Weights of a small transformer language model: 23.5M parameters.
Each number is 500 + 25 x the weight over its row's rms, rounded and kept within 0 to 999. Layers, rows and columns count from 0. Numbers have three digits each. The size before them is the row's rms in percent of the matrix's.

# layer 2 MLP gate, 832x320, rms 0.0986, rows 562-619, columns 0-79
103:510549497534516510466499478481507489503493551545462496481552532487509514466494469550428514525519499489550502463546502490505510529532509474512541539498491520493535492523490512506528538530497514521458504486524488502482492493510489525493481508
096:544463500546538518473470505495512507521523494489547508461503491527483460537470499563521519471485497535469523511510511520554503461475532545520434522500502451490493500519464506487505508535444516505517495511499507549527548513521523512474532467
102:492488451461453493489539479511502486518463480510515485474493477495514533486479488540499488497504460506463500485539485477476456512479499512531533510557488503475514505492467523519509524532513537503465499477525473461497480538494474474451512458
099:537525523462512489466475501491491499494504541492451471475490495510520508507450495452507516485525526512528521539487456472536534474519486476513470484500487496501534484473510475478551538502479470482475486437477529482509498491508478517485519527
107:490495467476551484467537492479499503502493485568500524507504481517469495523522453479487539488527557486504478521505494524468534474541497518532545501495499501504502537497492484451529545508469503471474504523521499484478477505489475492500463466
097:470494498483528544532486494537486517489466534476482473498517522551541493497496509514521484451510489487499442509477499482480521461525523516497481505544493511549524492491492516503476545453471442529531514521481520472533466482455507486484485530
108:474447469494493531503522500482510502484496497502522475462471491510492523480456466536490510528493466516506472465516483444438513492501491501505486455491467438483479471502520479494489494548483484521455541477488441524499516471528499502509520548
105:491489505502501532494525468525550486516500568438517493471556521458538471507526482516521483512484500467500523560514460496519481490477498545511478498487486514530508532459514515485498492533525481467491510464483481470479534476496527520442477481
096:547504547469474520529514504522492523489471459473506473483534548505475486529540493497460525543517509517490450460499495484500527507558494476510500477521511502504525480506489559554470447507485491510518524521473456534520520476503512531490469502
098:509528487503466489479517468471484522506524544491470478512504480503465493441507490517443517457510494507506483467529489476499503496491536505504549506523527527477519504497502518483488503497504493505523417503462499501537479532523507485474496494
096:483514491499484539518498461534503515494523510513480506531563457501458493507483501498473495504503514521490521521496456463506495493509534481494492486496507512494510526519495475492455487514513513489558519467500478517478505501513522465470529497
097:469539499510530556508508484516519511507510524492506488523509433488488459511528456505465449485497531538504501472470531533498521472498495508498493475481474503506515487488513484515497500454473510526511540526497528471494495544476506488542494532
104:505519520482476485471463471506529494504492543504483505516484543463459513494522545480511475523484434459480451533516500475480527530486454507535498482538517490502431476473511540518508448511455460492526526487464468464475508464478467476496484495
095:507504542467473524508523481487479494522490460528489503505532504515495504532504559477508514507491496501508481515506531498481492496437502469488521519507498510520498484428540516520479493516511503490513509464502489523486529485509482495496453457
102:487494438515478502464512515509478503494472492542551484532513508467498489480488447514493476542476488503488512510521500488510479496528499521480508493492469457537517509521458497462499500493524533509549515491499523525525515513505467487500462477
103:494483485488460524513461513474515461476509520495502467507469494555483539510510477490487484491513521516551500456466518494522486471496531513466508529513522521501488475500482503516499493516558541516472495450493477495491529511505504529521495512
096:474495525518492476506501504514479496487483469485530442477474483513482465540517522497483508477512531489492492472495533482484526499472498495526499485535463454539466532474459470520484447518482506545493457504463523529509459478487534509471528454
102:534511499505503485506504480535501482544476539531505503525482533469487478481493508495482534509500462500480473526526531525485499474482530511484497525479463498503521464507523512494494518481523496515505502499489573500466480518469473483516536535
097:517485516506539511476523503504491513476517476518526515539486493519498483531504499518513527501514471463487486500448499530547442537520497498562473507544487485456476498492481493504498499484476491510538463506500486517523511476468496492531506497
104:506518486447500504511505449531503490493483481537480523487501486508506485480485550512457466468535496507532492537543551509495470501481526513499505537528500534525481486502518512495505510514506503471516519463512514477526487492491494481474498496
104:522509503484497546536541532516550501523499490516534507518508509475519482491495502509477481495541551471535488450523525544531432462489500521493437519511526499474466515457489507502517540479507498534503503473509508486519529510494503493505501524
097:488516477426480432547501532535458531485465478513500488460503523471490517473564517521499483486473501503548462523462525532519480521531507496461490459475533502497480493503522471511494519487506506500491513534492494518521521533467498484455531523
110:508490532487482501494439485483452501487495526533492515481502486557486498467530502524529458537474501502471518487513476482510490491487550526499528513511472513569501452497505545505473543468492538482449503496502425498528514519531461493504515467
098:498490521533471469519511513489480447532464513458489496481473547495489524477493472466487482498523470513468490492539536518438531541514485506480498508524481534509524515490491558485542517523573471517502518509480513527507457489488550483502435534
096:495513484497476515499493499532495550518513502511500503498493479580500510450496506516476493503501469541513498486514477489538473511552491451501508481511505498542500489516492492495487521515553459481520489513563512537525499470495481464485519511
099:506541472483505483525509525519500485512504526493493488504515550502499459519491460503499499502468517503534510477470504481523507511487497503459488490461501507514508425500530507519499493460511564474493547542505487503523541470535506484478476536
103:480491528517513528491515512474533467536480474480498483485515481456505483543485511521500478536451491526502415507480516489480523511478495488514522529539478455519492481491446519501494481491513464538530512531502500479492494485552485487507495481
107:515459484462478505466502537503524489475504534485484508461514479547533499489509513531519469535476521472476517505480501518487484470469477523484446511502475478536511507504489528478508505535505506484489495471493493500577500513458496524539495489
098:490487490491487506500487486512489515496464539472504508556470482490475541436535551476494501510497521475497509464527478454511499503527495495501493509483532514499517512528562527485468474469524520493502514490498480499497478486533493553525442543
102:515504496523508477514503513483468522476549436479506516521494541507497529495517527503519512477466506482487474526529499475513488514501555528451473476519550489507548522476529469501505519503516496496527523447467521489494483504578512475510489522
102:523479520487512518494478506484486510503462455512473458483498490514511536504471504562468465513527466507437521516435504528486547487522460500486549549520514509539485529528487571465475508485467519492479466516551497491505467471552520514505502467
104:503529526502512512529507440534495505513523501508526523531521534501468510572523503485473536484507506488471529525477503498474472492499495495484506482530487461547486474496555517478483504470440502495525487517520469528527560528488463471519485518
099:502490501491443514517499507495471495508481476532501513501505503513477465472483545478500463535494542468524507552506442537491508488501501518528485480485511492512564500524518490494529466531484515505519464492460515454504503484514557486485531487
097:473490428554440476533483490518483519480487490541485509524442484504472468483513466470519501516503491494483496483472479480519485484492485546503508483517479524507479499534492521462523507512503506504496486531507516502478490535494508484497463499
102:472502529498495513515512507459518535501491551534506463464502517539475503532479493500491493507509473477486482486516491474573477494500523494517488526551456503477519502492503500473507502460479483509463485471468518505445523538479474500490489513
097:513528524470497510503473463516511523465480504483517494513533513533529525443508504478483500497498517499502504502565466522544494506498516480518460543543482520492497556490487504488513494471512506515494501478512460523510523465497535518492498550
096:521480499453537503528535434495532484497516491491501496462507496502550488491502484473556466487498489507524499497511499518473477499527508448507481546528456531468503484452557481502544492529473502480466487503470483486536497500536486492484515550
096:491520481529529475490482499473471520499489499500439507498502508489481533453510509482484502539464463471514525557481525534560532467461496511509486529496547497470522488517537499513502482514519513476494471445510507476527503517516469457494507505
099:517498513486466502487507492525472518486439552526441485480512505514475506565457535511471469544488447556520494542519489511538498462523448493451529508520510493534484499570519511489507468493473478516561486486489498487482502524501491514481488485
107:487483525497495530512517471499495498497483475517488505546536510510505535505489476534472492444526517498494548489525495501520494509488512493504455511511507495477488459526494497521466538505520438512477561526473484480527536483461506470501479480
100:534501482533478478535504523460509501475527521516503457509472484509486535467473468494517494474480524475500560498523500474529522489485508502478485533464500537497500494506476446503503461486497525545497535480508564524546511562505458494525549511
095:509512473505490527511524510543487472518514513460520468518501477477440522479472514509485495520499474569503502514488524509520469534504491514479502544525543469498523499503499478521498490509506498534543485469481479473507518500476508510474482525
100:544506527536487533479499500485495500485479445480477513465527517461501500486509483508493546488431522491472473478527484519483486495518507515496450487547489516450510518489507534527499503518498489501468476474500491490510514471533531512505504487
105:524528465518468501455516481528495486488532494544482465547507446457480502538468477494465528502492532476525515491501463485542497484484471477523474516506513497478496512493486523463537494509494504503520462508494476543512548519467479477490486505
095:518489442462492496487517502472457497489496465471514471461509505484544525494504476454513502474423532468491528485516512488536529513519490505491492487508518521464538494495535486533516489487487469495454482524535472538525489502491498501488473435
104:515522492481464520493533509495485474525492520529503479504527525494507504496471533499478473485495480480498480484462506479478489541500482467484480503533507508524527501500482538509479490505492528526502508504504475450502491498513469484459508528
100:487515490482530465516493545464458477541531507486551517489521538484538526498539499526511541526474519489460546504515482517489510505491515485444485495494477510507514506514489504556535497487461438530503490513504519455530541543508436449485525451
093:521523522510509507537495516493469533500507514491499527496504537487469505487470527530491525542476477493507470480520529487492450510474511489516491521491519536569499479521483478530493488487490490533515534520471552490448560549528539505508474459
110:499531489520519533506428535508485518515503477485507477492534488505487562517525493478485469536505509515537499499528544444517509495481509517524505509516483508522472482483512488467472465459559471499508521477487484474530501507541532523503479492
108:482466478446455523506497492545503523495510482512513465475529518503465444524488460483484488505513504576465506511503518508496516505497509496550485482486485507493533485502503475474462468531508519506502535488501516529482509497450459496476501482
097:477490497491518489525545507501492494457491529556463473568489500473506501537486508484502486483531516472463537513562494496472555489452455487487495519513505441488494509496524474510483489491489494495498494466546502472499469468468499478524476485
101:492497521502532498496478489497503505476504490488475509473477505511482534479496481459493496490497501494505473469471497465509475435468536500470508497476510511472493475519501531491537467514521500503521499503461540515520468502498548467502497533
097:472500498506502518478503481506469542516494480522499536486495514458511512449496467549521477509491494532500488487537474501460444518521551499512494495511553479500494469480476505528492489516481510508498512468515478488501462466475504517517489512
101:494527480506501502458527487563473499512509484534506525521475508486495516551488507516480512517519551564530491418501501501492525470494507529501490510523477504480534477529492508489509512529508515478512493511519489488450529495540501484544486546
103:518459494478530479502499492489501531476506530459490479464467482518484502516512470477483506553493497506568486501471461518503528495531482493532488473512496481472556534535499462472528529511496505502486493506497515503484543482539505521517496520
091:518461526488476535493473473485508542518520474526474466496471518495507483536454519480482496477446516501470482503493509488485506532498526507518554508490462485513462485499491493513469488469520517501514508477482451499527504490513474509490441502
103:508535480510556490504534488466488527510512539491515553487503473508489483503479549479503508498478499451503463478514497522507481501503498494467500531477482467501466480471528522564520478505507478525516510537515514521502509562491547510451457476
103:488459473504493464488480553519498491531491497438506544498503488501532485513502520477516502540471458520492480518571544493503501510482533489514535508471523540512476505470491470518524487500496537488495494506514490526509516479525483542521485521
# layer 2 MLP up, 832x320, rms 0.0982, rows 562-619, columns 0-79
108:516507536494482499503490510500503537477494471548532516454522476476514501506540502513546530446465479527495447480530494532470516522517548496503490478500498521482565465491464512544521492459492460527544527488530501487501535472488467510504495465
101:439503477501446509503525518463452501543493539509477488554508517502497498527491500479518488545501467478469542448478475468484502496481485571507490497477519514493539513451510512494498527522512517543449547515499498478495469537521477478477490482
101:473464514513538468473478491534489501520525521522496530473490490500496500491521488480443480494473510503456512489513522489487503455529524531531521481470473464511468511491481501513568483476531526505468472503495502504512483533467502486520515459
101:515490475509483515496547509466500509477490450543526556510485454521497499479489500479462504504476489467448460478503512497483495536506495499492453545491532518471520510494506488460495499525505495503511519526544495527530475476504501496500467470
105:497502526499503498499546480538500502458532506498515482489490532471510504505498567488473548504522455495503465468499495526505500501508499536478485486462478495458497541470498509480502478531531519522493530471503497538479514500463544493495524488
101:480542502499470499499428468496495476491516520466479495494522527535508527508508491483514495469474496523484445532480484495503555488469477499506521466492517470496507495521519507529484483483504466455492484465465497471533528467469457503474504511
108:464542512490531464504532512495496488493462492546482514497515502470545446483497530502508513510490539456512507522527473494575525509480494479508514473470484489490462435468484501504505508439509477484545502527539526516479504498503524575497486480
102:548538535511484484517539504536528464489461471472480508467493522497509467466514528534487492441486508493519500525516497446462441518497480516455533487548510571495493526441528532508525501532492506488512535517536509515503460479499478473466495491
102:504495500522492525504527495527458483443532475549504469483566516497505457506514493514499515499509536564498480520487442500468514497527516501509488511492486496530455469514522519498498463502479503526490533437474519482500510477483534505490508509
100:561501490455537510515472494440481482476486486542488520539474523501501472497529532464491493511518518555537509505523522533515552505505477510509549503470490474516501459523497473488471534447518505494510482498552485515505486548456523526517517512
096:460551529504517471509486547512523490496502477491495514489520473534536495512498510466489522506523473497503492475466504495520497477517509508498491501476498493507490527551475483511499539511461515510536465490508492500500511474522499502508557524
100:470543505519479445492503488515450512524508469487501501502510519529491516507487470506525489526489519459479534538552462515472481455482484517568503499486469562486461455505502532456520470463511551502484485482515475498509490491507483489477456510
099:507500512501493470494495492515524516497499438507526542533517498468498502477518513493521523471521522517490511517506473511507511488520504528458533476526494494526511494502484504466475566489524516537502522480485499529504508510490492492553505532
090:432520505492462492488531496464498477484542462459513480481503517474517478513453465498462499499518511484464508510503468500494545512482547515481474514506485512491459461490435490498480485506456521493476497540486468488511461493520527483506461483
100:507435521485553442527502511503526509492458481486516534503438491474469501508499517471521506515524515532466504474520509516449521495508459536493490497546525491480482540513542500535490466482520508471518459476517510455525491498514483452499472520
104:485466508509514511527509510510514495553519560515493484466520477498546527522513534506492489519494478515497486478516487570489495561485523530520505514514539498545501459501532459510485471519446513519520492503500476427517452516480481524511496481
101:469486496492496495514466508506518506546494497457487506480493482496456480499505523481470503531468454518560477424504492489495536504483492512507440514473485536508501493517460506493487512500479484510475475497517486501537520496559528540499534526
105:473505503500506507509511462506497520487532515522492485517502494523515520501509501508474511471455508501478469491499504487485471525521519492510485475536479461516538504496461536511476536539482509461498490488539462460469513507519533504443442534
098:509494514485484492556494502455492506504516468473488492481451503510509504513508482459483487520503524470488504514506471489526482508534491443524554533496472519523517540473529495476463495475531471488481507452490462487523470490525500513533520496
101:521529479496544485552537480482477517494490512536557528515480488525464494487514539496472498486544438493501497510504520495490505536526460495497492497506536518518511484475482507516466479491464491501501532528444521483475467521526509472514531501
100:512488502523526498502507509477464491521528486513477545487443527468466486509474519524525512493540485541503522525480492490500524548473500527531554509537509498466475468475510520504526561544488503491486492529500510502562502498491485507534455494
099:531492527485527499536466524484501537542492513525514496531485517536506522517502549497428533512522510496529467465482521505477479495537571512496535498479517536489505490502474480499480469473521510505489487510471506484502470491516510503487463551
099:508527496509484499508480543479482510465488497504478518520528508499502500507565503477503504516514488477508475514480522509450507461503542505499543468470491523512504531538504514494464487518473502465506470470493529507490505525457502463479479491
101:491530509506467526511534518531476490496491530530497474557493457478496517496517481521480513511501507485479507521477455473539534491470535475494533483448511499503542515514457452487474517505496500514516508493495490550506472504478483537478515488
093:537465529500497492510509535468501520506539495524525489522482547458487516511522500485498502543466460542534498473521519500480499506499506530514467486519526493489480517551527518499503468477504501529500478489524510474503512490492511522524520470
101:525450480474515458518507490531526538488538476507461548542487496459518458534521464450497507526519478481462466523475495456505511473500506500491508498509460473501509572530508528520550450501481515492480486513480481493472534529565484486492476508
100:511503469519503521478495499524466490523539474526487507487502481500462516515497511504495469527486485539499471540547488529511509522471524512528494513502503507490523533446473491472487506473472475506469477515508493499507527477510511505473542505
102:528470497517464504487527505517506525488475494537504519559530490491515477455484502455468551493534558489519493494505472528473493501467495471511493518477501510462491495523518511506506496482485532477527483510465508501510492509501510550488488490
097:495499518528485484536509486483489529513536464528482530512497496514497483469486532479483517550471503429516542495494523516483480511503526509542514518530530501532519516512441500466514480485462524453543495531514485520480497512554506531489511462
101:482516534497567518460500543525540487513543478501480494503489472490515492543519548486491522543524535488509459530492479502484536482483498548563477492492521501506504513475523489512513499505508523519494506528508494490519506512554450501496515527
104:509548518550520541471532485488480537546498518526474504474535516491500502486543520549483491517490476522523501449513532499442450497515514503493503505483447517469483513522487528512503469499496502499498541469488497472525475512505524485514517466
101:517514503510469477498531528493504551485455471527471536444511484477509565460532478492504506511544506513503501498500478489543503513463492487498506524510466496508461470479475522520504480482498515471538468495477561503498465503466529460519520483
099:508515507502484506493505453499490501514471468490486498549558512527449497501541530518499485540489513476502480473478510504504487463511512502480477517479499526481500508488483518490469505452525514472507501455539503508433479487523484501538534506
102:505507511495436482508524531525531474499486496501522508499549475494461527534493516506497502434471498501564501512458496457502476502542530501491512489469488528533527504477447495519509476514495479516533469569495501520518512522490540541487497503
099:475553509490528532481446503521490512535496512501513494481484503525523473503548535497495479512519535460500455476475458511535481486489465486514532508497480524484507462492477435510482509461515496510465512503506495530502465476506513481495520519
107:485437471508548490478490484478514452495520523501509527523468490501528478500483505517516525510515536485543521457478544470469489457466487496530480502487546495464481457543521474524525511495473496540514494540453452466522466503555451509494500455
102:468482475533416459475482526504509504504520469516466476526482506482475523476495503527433498481515537518483511519492520487507486484474510503508547489547538551502484507505458486467517497544492536493487490477499456456500485450504475520497483516
101:504510485532479481511488515510490504506505490514482476528504523505466565507476562484523507494492492507515493482512475493500492448498560513535512471479510506481495485490536493536510487490488482485527453519516509461557442519510464529484516507
101:526482562484477499511519513513544473516485532468547512519528529451516497530463481494499524552513518538501493470491521501495481514499449488468501507520509466512476515501491497502488499479499504540534490551482484534536524528511489503541485488
100:472533496507518505522489459490532522474437509501495553468491496458453536442471507460492464580478494518527481487469449538511523523496508542508527482513475490535506520470504482519486514520521520455544508502521485515519495520533515545538520509
102:521509507495485527495503429489509493503434480480496555491527522496516460500518502506522530489477549482468487543492496464513508528462502528485471502444485532497506514493541497513503501489562522523510507504493533505502513461493458521510511497
101:481505481499521511454522528564543526524509476499497491531520431532538514488461445489513470474519486514487499484441492475499503509514490509460503485488525528474481514525506533512507493531457496508498496526473487509469507467493529529503491466
101:523497502500515504506510532475466511488554451507516506498513486463537479502512489533479471519490529545514485506472495510531529499474523475492479489524514499509537510503521515473488541500572481456509528514518457543562490499479493480487462543
103:470507433494514515564502505504496445465498506537458440554491474446515526532536487506492503472500454529488512501512524482495514466528516503547501522508486439471445522510492466505507527459497531511510513499488489497550468537535517502498482485
102:480458509468543487524450489491516506489470470543494492525518494519522485506509513511506538499502477513522507478514477505473460453526530484474529476525563500561494502510497489494508474526521502515516496503515509502525519475525495539478478446
104:475512479502512495478476550539494497492518512458457447494562507500508472489523491491472539503462500505504466490522459511480519485498482506515509498504529466505530498523494497544490492535494512542510547481513561520515553523467510448483486486
089:522482491523479533464507498476508510466446500489509539513521513493505539506525512512489469464501478493537525501512496546447483514513514504496511534533488528476523477463483479507484517458501499514539492491492504547526481468502526479521512471
100:528533504461496486454501537457517498454505438499490498447544484476516482463483508484462493455481524502526501497474494493530534525461461478524537512490496467457500508535534519549469507509517487494532528486504517476512503532546547521481490490
106:485504515512490480505523484499491480487551493492498466504489457521555490493453513504485531512536447532509510490485489459462535498528467500493480485534489528486498541499527477534498480495492518452466514476492503466485509511482464467515535513
109:546519508470519541471500464491484496525490483486497494467521484507494473487490504533518523506500506501542501509516470494505485547508487488502478494468527492469515517510511506535502472540516502472468487533494475527568513470485521486479507526
100:450488463511517491508492453527446525512459469505512522484457502492515482523552503494521504470487506487482556523497487487537518447520457500492534506449461517538439483485468534530494569510557509511529488535490511548535470511505501520542512474
100:482488502498459475494473467506486455512522497496524486574500523498440502502491526486483485455508453489448512513502516560468514518510462511470489512511502511509532533464541482532524472521502464498471494508508500521501490519495482523500468516
100:494516522499447528495475476486478504485477512498504504510526491469478482466487538470500526534538512480525453511500495487510462502493535528541495511501502497499493524539499558452491501500516485514537499480493499513542509494501529500490472449
105:493552526495499477502517509539480556522505530503519471497534520531477510468468534494461482535535519542509477473516515534495473531507514511509482462494456524516521495511481549527497527496480485502504512451497489514520527471461559494519500525
095:494528476506521484477480504506510483504510518521519499446491492503484513491485419490518488519513511522526476469479466495529509484476499547544496508524500501473477525496484482529497473512503478509537557493496535448512512511494504469492495513
098:532502487539487457501521514483499482513472470480499518526540504485518452493494487479490524459519473483552494468502465539506521460490503529498499497476479515460483503530516482478523531492481474467486458488534513492502533465519503490493501492
096:476495511533514472443486542533507518439466479513465479518442470536508479512474447494517457467551504494498520494503503445502536493497486531492493489502492493495471505495526503499525529494468483527487430533511494502504485483507503474498513479
100:474558477460433474466500493527517548488457547498495499489477507478505525520495512507521470472457539462536486491494526505463546487503514448489480501499508517497520486490484516529522474491495541519513513488462491484503498532533454447483510508
# layer 2 MLP down (transposed), 832x320, rms 0.0823, rows 562-618, columns 0-79
085:537484512488499495494509481560519530545510486504483503491498475520535504469517512436493503495512571536477487492476543497515475482470518535536507546492495530482514519515537532488506507494505490488497530525492469499510543487494490510519478510
102:526473519514454497443549536475492552514456480491487496497543500496504517513502527493467497531497488506491501500541516502487511514495527528514532481501478499500523522495514478510512499532465492515521487452531529495557493553498487480509484457
105:490497480488507487496450533532492469488514510454473460498484537490469476490516483481506490509511472452470483467532536490483503505441530471513478516496506486473503480529483467485466488503500466497519510497449479556487488508525443485528499460
089:482475473510475475502526475517481530499496500462484511510518482543498496492564532463466485530504535479514479532525512550500499490502526514531466524507523500463559497486492538492498527488498517444518521496499523508510545474497487529486491506
104:507506534500553481534528532484500548485523512494529473501461482456511507487476498511501516481484503498512532521524496472453492517547517507548447498444531502482476513488515466497539500525548496495508497506483521493523492479475486498500521489
092:468484492448487498485491477498514518500568516511480493492472537523480514534507518501493554500505450486524527505532543499516500488532560479469504461515486521525465491507458516488452490525518455513521524526505471497498523518511486502473512502
100:522512533475482505496488467592478508494516473516486504496496498466524485458446501522502496508453496492467500513495491495503544512505496533509542469444460488526481488490531506501486514503493502509522510489479411499497555492516506499524484474
093:501518520509503547503491507511528452495568468497496500513526529551505452497546502512529539491518453520499505492546460468507490527513526487468500525524522494498553488482513482540483489490510551485464482505548469482498512494486483480498519507
098:530517527446458493547510470496483524478522469511486536542453545473521515480515506469538487514463514471536476466523507501511538528519459464526495531494445507511530477496501517521512521461490501564513462532543491511521496512509500466508501501
102:512512539506460517469516426481500499502553473487503509525497526521480508496496505529512527549494460562563523489541537527483493523498484510471558484488515538478581485524476473500478471527526483534497510507530489454508464475478559459503492495
095:504479531471503450518460520504532508544506507511500521507513480534533493498490521515480494504514519460527502494539510506508487495495507489493463487535491480460527504526510545461481523540466478532497451493504470471485483513513566504495479518
095:504470468497518557439527469455469492490503489474448515508496515534516456484487510482418526492530488516516506477451539520548532522500507488492437486488519468502498514483502493516470528525475487502485517537484503497468561540483546500479514495
104:487510512497531476473502476462493466500508550521499496523493473512479508504526519587510568462493467465500525467523520501460480517491543491518509489495474502488476475508520517476551524489517515514524519478497467537470506535505468489497497480
094:516503439505472512487559491484488502509522493486528480512477478488530504513509522501510513499480490505518511478474487502501534514507523502515505510464476503512457537484485516453538523545443487497509503496470499505520511527522521478471527495
096:515515483477486512540496458552511537473525490535478510498463491497495486469500525529514496513532544500478547478491514511504470487501464438512501484473492532549484511518498483503513494528482510436491492503482492488528489500498506502541493487
103:499525472514516489514524449482499492513493529487482496455443516478498515487449453477496476505518503528506539482495482508541549500490490494495452568514485500462488492522501493507519528517478565485505501464532504478475495529500466544519529500
097:522502515483466521505493491443517508447449471543504506504529494498498524518498540553493505484501518508500524518509503520511521511570497488550485533483514502478500474478514489486515493493523494494508491482506507501465477512490476488513524475
097:525503470483487539457540513514480515518515480530514454507503509492505508532472502540518501483522489528503522491523454473518456530534476534527489489536500519471522515525519520464504501519525539494504503499503484462484556484548493534507516501
102:500510498502512476492489543478499511524520496503515517479492527477480535478512508496485504529487521448437493472481501471540533484480505476490505558528514546506519554465465496522473475534500498523451459494506555471509492492482518514551497514
106:485540496452522508475541526523477506492471526523515496505507544496505460491505490488490441489536520485493497467481488479491492530436522503498515562496506476535485487501488475509449477488513551511478441518525569510494501497534531515491518518
099:436484539513498451532510481477484485494485554474470518505535573512498527513483515511529505506491488503519499463484489490549524507526484490489489506494493488508472485518465499523524451512520539513460523479486508528508486493508495466488514511
104:477513492482485456512528517574514511475471431478452477497521507492515528450551522467516492531471545519502502518491474502486482516519500511523502489458546484491531481506462533477492503471518506484434454514492462543529508515501507519465475514
100:505504551486547459583509515444505490461504520486504512534546445488495481500513525455511533514464477489529523473518555479495515460470507454548531494526465451542529495505528530509467505482447493509482502470498522489508460511493467473489522467
095:502511485518508467498489485484438483464502536516496478530501524455505483526542486451510489495473518496497541487545495478523515464468506484481517475527512442518551507553504503507490536527456471499503483535548533522500527472438499488505484480
094:492540474501465513485488468481542453471500476528489481504540508496492480547508489478499515501501518516498539495475500496496558511484477472546515516451521502505515505477518485483469445505505534472478519485438446511513455514477495499448483517
102:545505510503465514496529511511512467557534506522507488469459511494485466455468507502486501508500529513523463472481476527465507494517483463482482484527454524482484547503507528499503541505482498519495489520510552505497517471486528509475495521
103:434487493515484502509455486485493524482488553529496468504471504525478511465535496513469478483548498529529488511428519467490496500488511489516535530463494501479526512533479488468454514471544515538465473507459509493479540507536486478476478511
105:509529449472522529476494479489470534477449468485498475522464474528513462496478518558517507492506510528497529503484484518505517491530490507491447496478477492529510515465492466463520483455458481463495536486522526512495492477546514509451511501
101:506497487491481543499509483500482525531479492523485505451478496487491498520466477486491499522456538514517502526496512499509519476519530506511468506495505443496528485493493510477513524522497460521482510526466503486485494521508521501554535514
102:468482485498527462501462519442509491514467493494519560487521523468450529484500528496530538488520505464503512514501548503516491534481475528533566532522473496496484547473499475488496512460519487534510474513493541547489482520492511533502535510
101:482475525470498506534503520454458500497457530490458485509479519502505498511481467460524474501490533502489483540506488474482511533494435512503528483513492457498485458480551520491499478483510518517427501540482497472468500498513507499516462528
104:519527517494492483578538491523482527438440501465541474468548436470496518493521453466538489516458477525489488512476516481512501496522509482496547484509507533494470511471480524508523533491502462535490466469515482493517494511517490478475527502
105:540495495498506491535547440478513553486496535511499518489518505544518477484475503462484537543491491489459469458468503483508485512511490503523537524492461502489481480498493538487479478487501506499528464488516510524467497458468537488461515457
106:490546455481476523550505502519479533476451470474520504464481482540523518512483489510512520498485469507508496519458480509472466547471524509519497451477531513493527562497553510527530445484509520528465504505533527482489534485513507486448536509
097:469525520481491495516465493508503468496502487536498465558483509491515470481529497506493503518466445524510520518484464482487446486563504485527497523535496510484536512497485508525518479483521497511543486460481501497454489494533473500497491521
093:568472526473541482460479499586498479529483510495517525491493484502543513460503546499530477530520522513504511534506511513459498470470531511524477528487503498533510483463554518501494493491444482489524449502488499498540519520494503478491509504
096:464519479499467502499478483488506492528487509491522489498503476480559497492500514476492498517489515512486480532490545485453509478488537488507505471543539550508495505526516510429514500513505517510480525533452473439515502483491518494483479519
102:518521516511518498487511472500544506492476497531524469508497502510527475497558460550530468486557561494512459535545514499496522492497458506489520449491470507503490488522516512493495487463510493493507515530498504474494477494522491500510529469
102:461572474515473512505467481478469495471490519456502464530461523478479500573496487486483512507506494492481520481533500480507525478523515470461510510498510489486473475464499525489517534484558488514457512501482509544499488473511504497509568492
100:529560470477521502470487476509519435463461494488493527487483515538446477541508570484465456474489503504514496490505523489474518494534537555501496500492473494486557528468511437481524507483497424534500509516498516512468498508483551487521499528
105:500486487523548511474469511507502538491533509492484513500483494508501472502518484512498488518530487522519480427461476519465506501488519488515486488531505533487471502526508487535483476476480492528499483543521495463516458505507494516540506501
102:455493516477462482509514516449520524490464497464480484471538468502555493528531527507469488466496520463469516523519518469430509474501487486540504496486492501457487499499512553462503492498514492474476508500529508517494522516511496476502530433
099:551497517524508498495457536592503507443464530528484504528512487489532506500527477530510455496484503510506512464549484525512520472504490536518516525519501503509489491509521518487502514512510486531492518488461514545488498530481515527493533528
104:433479449485455511515521503479507495503519455521514496490496446565496515498476515502498533501463491526535466533473497514470525471521503527487535481508480481518506499484482504498495509538508528466500449482549451504509562485466511531483514527
096:476537524499546479536505539528493522482487508511530509472481521482503485480454490479450528495521511475475500481536498472518441450540470496495524486473520497497514443542520541524513511532533510482492503525530509478533457486453494516516495496
100:476489501505504528460431511482510532505457470512435496478522534524538475462498455480491509528512532499537491485493507479549506487471483502503523522493505475521497485515547517516502532502514501487510486474519543534501550500495522497468492547
095:497503547483492462491491478457505500502500511498494470447515481526480500481510496494527500508510514508515412540479534529512476499502512536491501501508503447491497497514486507493515500469520488508490520489490429472526533519494529451502493478
105:489512518490507519462504457474506483534510476506512512529488479519505480467517508485540501485507501490493510540476484464506475503495458504517553466505528552525498535504548492485512514473459497546497475522465521506518508499489536526477506506
108:533499477505489536512511474477520485489487513493523505489470480505523491467480473534479486469490485536546467471516507539468501491514530485519478498522550493488505489513519491553498545556545490470559477545460506495488529430491493483479538509
106:544500518462493506486505492507515508501508522457478468460540497469523496477500492520488486493534552544498487490510547518476504499504472450497493488531472470504498521522477493520518466540519480502474492530508449452489523476460494496475519542
102:466488536519507496535472475494460517497546520487509521503494510512486487479486468516505480522514541522502482482472503481542507491507501455543432492511497497467514505494466508493509483517554476515442465481476528503477526526471456483493473523
102:510462483507488473490536499481479512520467486543486524492507490534508486471491497509478503498502508437496551532472471511469529550511503462497472514505483500510431528493487522491539462531490517504513524502476507510517531500481494486471535466
102:484519484430493501509518520491480521461515491528506491535498519539512522472475513504480489507481479533504446551521530492511495502526551486513503526503485441489514521521500509495549508509481519520541487529513472542531483505529477511511499449
102:449502515489470502541528539451504519465526502491475491480519506503486476500505541504511483518478479437440524489516529444513459502500469513476499517505486471524508446487522513502499498499460485508488494467504487509497461464464488527505487528
090:534496489503487493469497456540503510499484542529553520537515567523508471521489480558458544550502498514468559487535456525511490509502480530479470476511478546477541542506512506470526483464498468500498471493573466531471478496498481497526550538
100:519483505508507489494522506502490494533483504512483528471482553500478533493482517488483477500513486498500492483517464477503514538517520542516508482527505468485502485459504507489478526539520526498482527511521493487545527507502463474554481518
100:545524475484506517528504511499507471487518535495508515466497494488527484499465490480536524497485499495527473487496536491484485506516487508505509502488533478503515509513509550493528501536505507501540495493475505488488502498484504527494526481